{"n_head": 10, "tie_embeddings": true, "lr": 0.00142, "weight_decay": 0.23, "decay_fraction": 0.597, "decay_shape": "exp", "doc_mask": true, "steps": 6919}
Each number is 500 + 50 x the weight over its row's rms, rounded and kept within 0 to 999. Layers, rows and columns count from 0. Numbers have three digits each. The size before them is the row's rms in percent of the matrix's.

# layer 5 MLP up, 1280x320, rms 0.0564, rows 908-1003, columns 224-255
115:442556423377498555601590538549530458454508498533396405536491495508571581391428442529492572487532
090:475504504520426489549518516437457554436500561474450509448513501479565437504547448495567446547551
092:474479498548507492480517491469410558400525483476568454584503488534547525560379531531456502471503
123:606505497442488561541623544448540505456458570463429500547423596396473472445541441540523618422512
092:487507432525550417460525448508623502428538455555486554471443432459519403510436459528438544412465
093:566543481513618422560402555438465408480495531468488545497680495513482483503508551473509594580647
098:517465580531554417486546531443482437387498552539460361624455529533534518595465536462467490538416
099:553531500434544508482446527483568469571486492542445532513546455502477445517496595527427510476560
098:407425633548552439450427454560453444558462522484429454479487574535538492422493500545631568476514
104:530473535381429586520527447533546557430468545524506418497415398390461549543465501450450581573483
095:408488433493572493508497505456539544531389457465655413507560446529547497524474447487515494438541
094:497499476453469527531467389496521531493469514480509481539485395430548517476514454527552502592482
096:441454466356506566491457487393612516417469491454474475533494461433577484469525441517453473503536
096:519547427478544548539483458456557515461522501530480496491456563483557478399491486479586527463446
091:413525459523521500488503548519488468564454518491476485511472538460448450545589503524547551439493
098:505560505525572496430488473435454601487442581480460553538586410382494493500492469367407412546495
111:517565489570500567506507574507525429498498482513595487634502453530577546533557610491516472490551
094:515500512395515431586578564593475515467543577470502472473438363546505539530525545478606557518548
086:482470526453443521508466572365440457435486520542597478523571551483539615457457510531531578340558
104:539572436470501522467539504503499473523508497457592516419538521511508463545423424461434449468591
098:553492523495490434475539408503536422469450472524620465416618563463482585420478492541526495463504
106:534429464533504575414560598506468539437447512527511490511516432442525461457495490537520613513562
093:440514516460631493540603486435487481636457433480488492534539435471598518496502502555411460451489
093:436558506532576419543499509434485552411469502501501586496454590536516591471513465392459462419477
096:426456521492541492513510564534470433494508473488436516575453546474500511498529520476469444407510
089:555466457535460517514517495503590530429540497467518523519484513450552574531623476423545550458497
095:573469465554329349549493476516558553481528533558523561586523506435548472436445494541482469544585
113:502478489448548502528467547485488444523428550453375418567499521548509526547523538494481409455466
106:500401573581451648509492490506570547409456517543463446530510427535463461504513480595489540499531
090:463513442578603565520413520412580502489458514564607414621432567558532560543504549523525603476570
102:459481524432460525577458469442516424413441524449495494479568517555457501493499461524552438464561
108:492443556470510414619506486471438481529494482430570503463481451573593506482520562510504505507574
095:472507499522505573356524575458427510411447520475526565531476588538512533497569464470547526524502
087:623563515436586477507523529476471531500521569599502491591524546526447544530555520470525527446513
090:483466557425458450480553538519489552531495518494570541495551487451425492418438569571456525545558
099:570549538496576560426477548489569560519456493525507586452476416483512480530526489417501461442501
079:470482524403573489553485540407531445585499498490483549476509423464462447571471475543506555518490
106:479532472500522515455592451446560474464481550468552567511523527598521534508529492536515550451554
096:540546447456514473482617456496422513579578480535521439622535533592538424513410414555596551532491
089:493526532365502516502425393491451461514605577534433520516549483512521481514441466502473556421507
118:446534489516514490446563385517518458533453465479565458442560443492441466440480562466523497478578
101:445489576461510486470497528520416468548500526439520495507537446570512524434491422473524547503484
091:500547499452589445516536417536503521540459589489534432605536511541573547485457465369432536529370
096:529454494452480427549515550497498484427476469567471542513415501515471546469480484460413532481509
103:447471515521402517533517531495495375355584522555575498478548514474473473508429507575560441499492
090:481498446470563425490550484497480545359601422517601494597546456507463529534513438447483481471614
096:574466598565539584535420444454516386575499467526601569580473626545515462422444535507598536518490
092:447390569451470418572495526483475504561416507513500572614595505505431475483500419575468491502506
096:490483526445529487485516448503582572583512506472509436443480448459553417564432497549478421407513
089:434511411483559448526536483464534560455470481498487507626549426532394422536489466402635409477556
098:480510487555495543553494503517471470594609563504580587519485414482520504478477413526461503515546
090:531493459459485522461475582527522461525450578478577487419578654442472509511422601412530493438494
105:438421394504566532558459474531526472504488439530495453540491461521425522477540514622487512492483
102:432492508496522578504608442586500485513502489481440583510626498516550554431493495508456412523521
098:531467457549487527508527491440469407588537479531556592587489568503490401537425447582484484469484
114:568450502494501429479501415435530490478475465517511518561399444484514560541470435492448409556544
123:517529523439513401430579409477420552592408592495502485442448562528488522478466535464446455481493
102:504475552478468518553561520478510472482494392472507455552457526381416442462539433522475519553534
096:498531530424559490544583508429509519558457476522545580531588444465512460530494453586537549524492
111:324515508406458454473558548487497510660578516551496517576588551522431498537473427493518450571552
116:484490421521530535455421435478470443479544515425571513428435525484441521413462579575528509500509
112:537549557441514522538522596508555511483449464498548514501531519471486500488544471422510497588557
103:449548504404511555542532571541468540564482505498562520411524504406597534481499470604544478511427
100:505553452461568554529593523531595476543444465508573490473442474543346556517501440511496491523552
114:546561452444470526563491529504490393414432525560473539389497661467422514488487543501454497476598
108:593507562398471452427489528513464456536477582505502455532476460363526473521438556583498560558553
102:507568513459558494457449548436602517449486501515462536526496418482509495510577379460363531423570
077:469572544452490457525591490442529591456448503468553549589501397459529552546473471495429481602428
097:539428446495476469442468503496507483566546448500474544589562519476591563531360531488380451486479
113:439533523549556469513490485534514515556466497532536390464483440605436611502540514493560495476541
110:574492488516483513460521449504465437520456553619537493524476511461486531460492444534545490523450
108:544551495416573502494571541527504550505527522487480476411491468536490436445552508602479446415522
095:543522513553630531475505556472515519474450485520531450533510489521503477562470407524574513504580
096:471521465498586378470510458523537483439465492617470433504525531501416611455561497582513523546477
095:481467488448469484453515490477536517502517493497517484557532407537537497593448499513494534496570
098:481481476498495374467541573476442514472585482538584498429486468371439538491608477450478479477442
103:455573423576494417435497506480439480498478480481540582523573513523451471546519555466527520593452
098:506484540402528436433503534501454453514464531496509486449474469461565461505561450500602463548430
092:472475490436523563584506510491513518495479502461532418528473487519549492424439400505465596614479
102:563515542456444504466496525494462475432566529533481517473420477595524455497451479535503555506530
106:440499485407430559509419468461540522515490442561490507540481515476477596502528461546563528489543
092:425470541525605464478594578482543481485481480559470460516477422351537583484399433433492521542462
095:493479577547461494551543512466589483495469553522501531556474462431512519489506491478495501464515
101:487475527507458552479423508417515539520500487445474527423461456368610440440529460454493519470529
103:544504552526467457600488510480546499431493528430605408528466553548549528526382459549480603569464
112:490540521422510542500517515553465543299452560515482487533522522559509520475501461651453506451429
101:504416564544480528363459438400513483481521520575643512539521453485496508486502528480442523471457
100:407535541517563444485499505462469463445532483495478491500500520627501518581451444437471527465427
086:568475534494514538556548526465476508548443541448467460539416575556506559464519460531450470600530
096:485591526523395509517534509498517547552431470472522506541442495521452589473540503512496532460599
097:407379527505464512570436505512502561571449446470590460513463559362548609535567486501512539468459
097:532533528519513484495476457444524516452492486495584430430430554496506531534416379589513379528573
107:483498571563492517498515501453385484523578461533506569489496425387510550518481553553466521458548
100:502463500477550415487569508510497496463536502507455452445437511474466483477491407511417529482464
102:551549518513496446515595470507452563463484496570595551543505491496419583489364448463396565536560
102:501576483575561484532532505562489385510497477462511494447576578449471539464532383611611528389490
# layer 5 MLP down (transposed), 1280x320, rms 0.0518, rows 908-1003, columns 224-255
103:384454417484517481532494616524510414501512439476597507418461533507472482535549524474420483548507
093:536535556536435498508447419532500484505487419452579505358535546642464509538534443525477454434519
093:491559501492493553507573499477568523413532553473572510358454543488517456483517511537513529535522
111:487443468508405505379549412520434522472553529516505435462471588487456601441451475411468470483515
097:502484539516512447553463537525450486534571470548430518432394526483491513437501549489383560467535
097:596536500497496528521512485474462393510531549564517558561532456508516506453458510535456502595485
096:492477406504513580490515406596464541630525529519496475458532519575466525475514505505547426641441
107:523456554448569452483491526509513583457424504523543551393413467456527424414493418436458572420528
099:491511416536488453462487339519495568577475502501456499567459446520556548510477552510489474522500
098:436487442490531600466513465509433487491510445414524569427467579488484456489475525535615472488518
098:557494455470503499491544481539553446556483436568546485465594491446381478549460524457487567560461
101:499514533392475441513597514415544494529511553583490451555640501489606546520452467513551619529518
098:490439495611556495483578489428503470523496456487583468471495412568451485563603522535537547381558
102:625500535462535563481555486468464435565470527436431514500472539587538537513566565461369526470506
092:569532481553510489539546534483584566519491523500488471564556494520383520491499507469536505561469
096:432437457522468577503431448560559508552470512501532333494412536552558459485599476554597557458581
105:444519537533581407465608453512577543524441538448389516483540382556500574496441488489459460469483
099:538562445521499519529430449505412451528493550493448541523532505420574464482522466477484489553543
098:346446427527496488522535507445508429490504571481512582380497357454508478433493561569527440584550
106:485574529435558526535556495467454498437547472572526495541588409458512494528468480538500520507500
097:395497427585448478530474535490482469429516482532490465474485436464584497492505601398509529566487
107:489471429432568498458449494456469500469443557459512485643449530572496518471466523559509414473437
097:539434530575415514565553522518589464430554433520536463486478566513462519537434480520523491448464
108:514525471538518563560656510449436462463494500506569479427510554480514551502476539510521486453569
104:521454531510486549505570511564510542418529534493526591567523517643453423457545528469520499589436
102:465477509482454520488433383542539397493391514509584492589409454471549576518505465484496409582386
100:536483480415418564495536504534468576477547509466465503320509385433495540513524505517558492445499
108:515525433404549541553495480539497527547476488529462539395553567551515548530542504350445461400430
102:555482471443446510433569485473469450539506513541479523443425489501455539614518562533510499496401
102:501459569515527477545558490440482534508499461547475549550559557482566519526478507402530464492508
105:491536482433504561445579493568463500436511522533525567618537472429494483432499470458433528506448
100:399515500579537555465564455565567583476442486535402610453571496525431492475517501511515586533507
097:410521543512518587509442472549526424482501548493461459541524472471488595589558387473491438500591
124:517579524545508540529562507500508425477426530521383466488497472462591570534516447475520520452423
099:562571500545492466511530398472413490609542479519598440541504501399608473567486529487503498468500
095:515557504474582462508549418524481508427504501535508595543514466538507532495489553569558485448504
096:542577489556507485447579533553469557615518424597516407499536569525517534565509471457486462525524
102:511473574444557515521475472476537481502463513433501479463468442453455492494485488533632412505475
099:476475524426459436561443542475453514480488574436499581489543570610492466498575551525516385433545
096:537503432518494472503571521421517502566502506516497523559463502620466421518525593523551488471510
104:594482480436529591495546476615655483503569372535502548494455509524497447488402451483501415463554
097:506479497472488432496526489554520555528420571453315518441486521565531547563478463473543530610551
097:473482481504507566522494493601548479453528526473501439512514546518479510429561507592463428546576
103:531525522516525536498520523542477449439465556483411556387589474458496401424456622483537464487528
097:593533462532453605445495504447497499588459608528337513554542560483559449478539573562529479576553
096:548579521495527540425458555458485440432484523472420475513373564521500520525570401541590478529499
099:464437530547474504576386489611498530493490385452535567501532539472477505451470526522479522467558
098:472540517555429476399485473547473585455574540474503453493499516472452439492460482607495518511370
099:541440545532528546526415448570592464444443501482525592468570631456464537476508398537599465525514
092:568488452441517480480468487559553525416486487499497477511463475481502439485496483514484551489486
096:645469458462495477431470499442430412498447468457547502474501464476524403474573582443455446502503
097:487525432509420539515477552470514471420453533521435538692492491533552496533510469480450466526504
095:621544526398525442546485458575482538524533565493469500416599530535443500482463459440531500444545
105:564493600459467412475453465521416472492459516525482493473477556538563497491463547511514478502436
099:516523456470443508452548454465449498546493364526474563531560406507462527563401497513510611529540
098:456481493485404414513456457583481416529492525464497516519584425445442510496450524513532500446539
111:437412602514495565479448438516568482528522534444421393493492518416551428533461416415604401538514
101:451531534467470604583497539569437486473477576479456431552543477512438479664505499554482458476453
096:601507432488456601517499618599484505490580419502497502423453453512423528520481491531478484517495
105:493560465462511479426536563561570421480468465441411467583470501517497587496506464415497515576473
106:575565547567486506513435478542581466515478539564558466522461525335463443525588568502585584426495
103:514579462410539465499479465523462560550534547533407452459486520509436441490433490450512548427546
100:497504457491590544471471570442568578499467539545511495428452439555498525434539595595466549594520
102:492488514498505511507519649485528545495531511512463457530471479472477556503487500627543531442484
109:476539486560461509547427527521480542538521388409510508487542412541515481585433555549420490416441
103:442503542514447426515456520532480444518504515490441581485610455369452516473609479479450442571512
097:494487545471545525451478506574591538434532502481554502609436495601425468560520478466545494482510
097:473492503473427389461504488550451470526423424524496507623564569533524493485475533556462538582484
096:471464564565474493469549510521573597523569453455606435489621523573529472468507528502479511424514
102:476537573510553535485426492411470542566486476463499515522610425481484472584476473515480517476653
100:536472486498464444528513456432525448461537476515361489527478455473531481548451438495468462489511
100:565499529488462498540471442499553463469527444569605454583526435542525522570558503473491508390553
096:509489575411530394480488417460477531456547500519453429426554496417494494577399489597469511554517
098:556512480466456508523520457458575501466366544540340469515536478469490509511514472485474584557638
100:481501573458504539502397479564434435408543607548461594454648468557542560540508462500488518378564
105:468578539465525511514462521477511372415479529482564458463417558547378490513494438431570540448513
096:565494500481361618510475456500575506581547538495528415486514546446471576406589581514537463455490
097:560475429497417487541483552544450488493459490484521443604460505536475496501532429392550513568511
094:594503454537559497571512523579475530610476567476499486502427467566646502518552555462525494464439
105:613434523472459563551450500465405539469515450497458452497424384465596444562547509416466464461485
114:435516464399521479458413456397537515557502464536452539578470480435496532470491463472473508461542
093:489453514508449573493434593590570485526590535523471473478532545580410473621590554535449431447510
099:469547519519427506574515427568429457371428466435463445603503527571502530443475551554557423544509
106:452554527518509485521576473535538448465481613638380562563508571479557541511358488479482432404559
111:482471441485535523566531504516498482388420512536466470512452530505531428456491532543521575521531
107:508589602600552497501457425446560619518534542545563595500493533565462539542329450493513455497508
101:529472505500536525570441512544586558457550577553527393468504481455559427516469514538490526548510
096:533481468525444502500512514620515512515387476467516548443538479468504495556621386550593424450523
094:517487521424493522517526552491528531478573486471467528599490510586450468517490444497513511479499
100:423519547526486495452507532467435470468582499474501527418475502479635479497541504482512501523467
095:482374544525505507499542575515506521449494456478486565501464458473539529466489555481425440512524
102:476512473481468551550486467326506493508457546470438526455422552505594501534504480450579482551507
105:586532571537489441491487582566553477485484552470536478565556504551533575565394503510499613537531
097:511529531543476564490510453544536497516570542519517488549558535579498477539513445506364486528564
104:531425461450409553484451412499479586438491529492517520580530378489459570475463545426456514469458
095:511531477519563423495410480496421518512532500481452546476520456496522423416458547498474517581489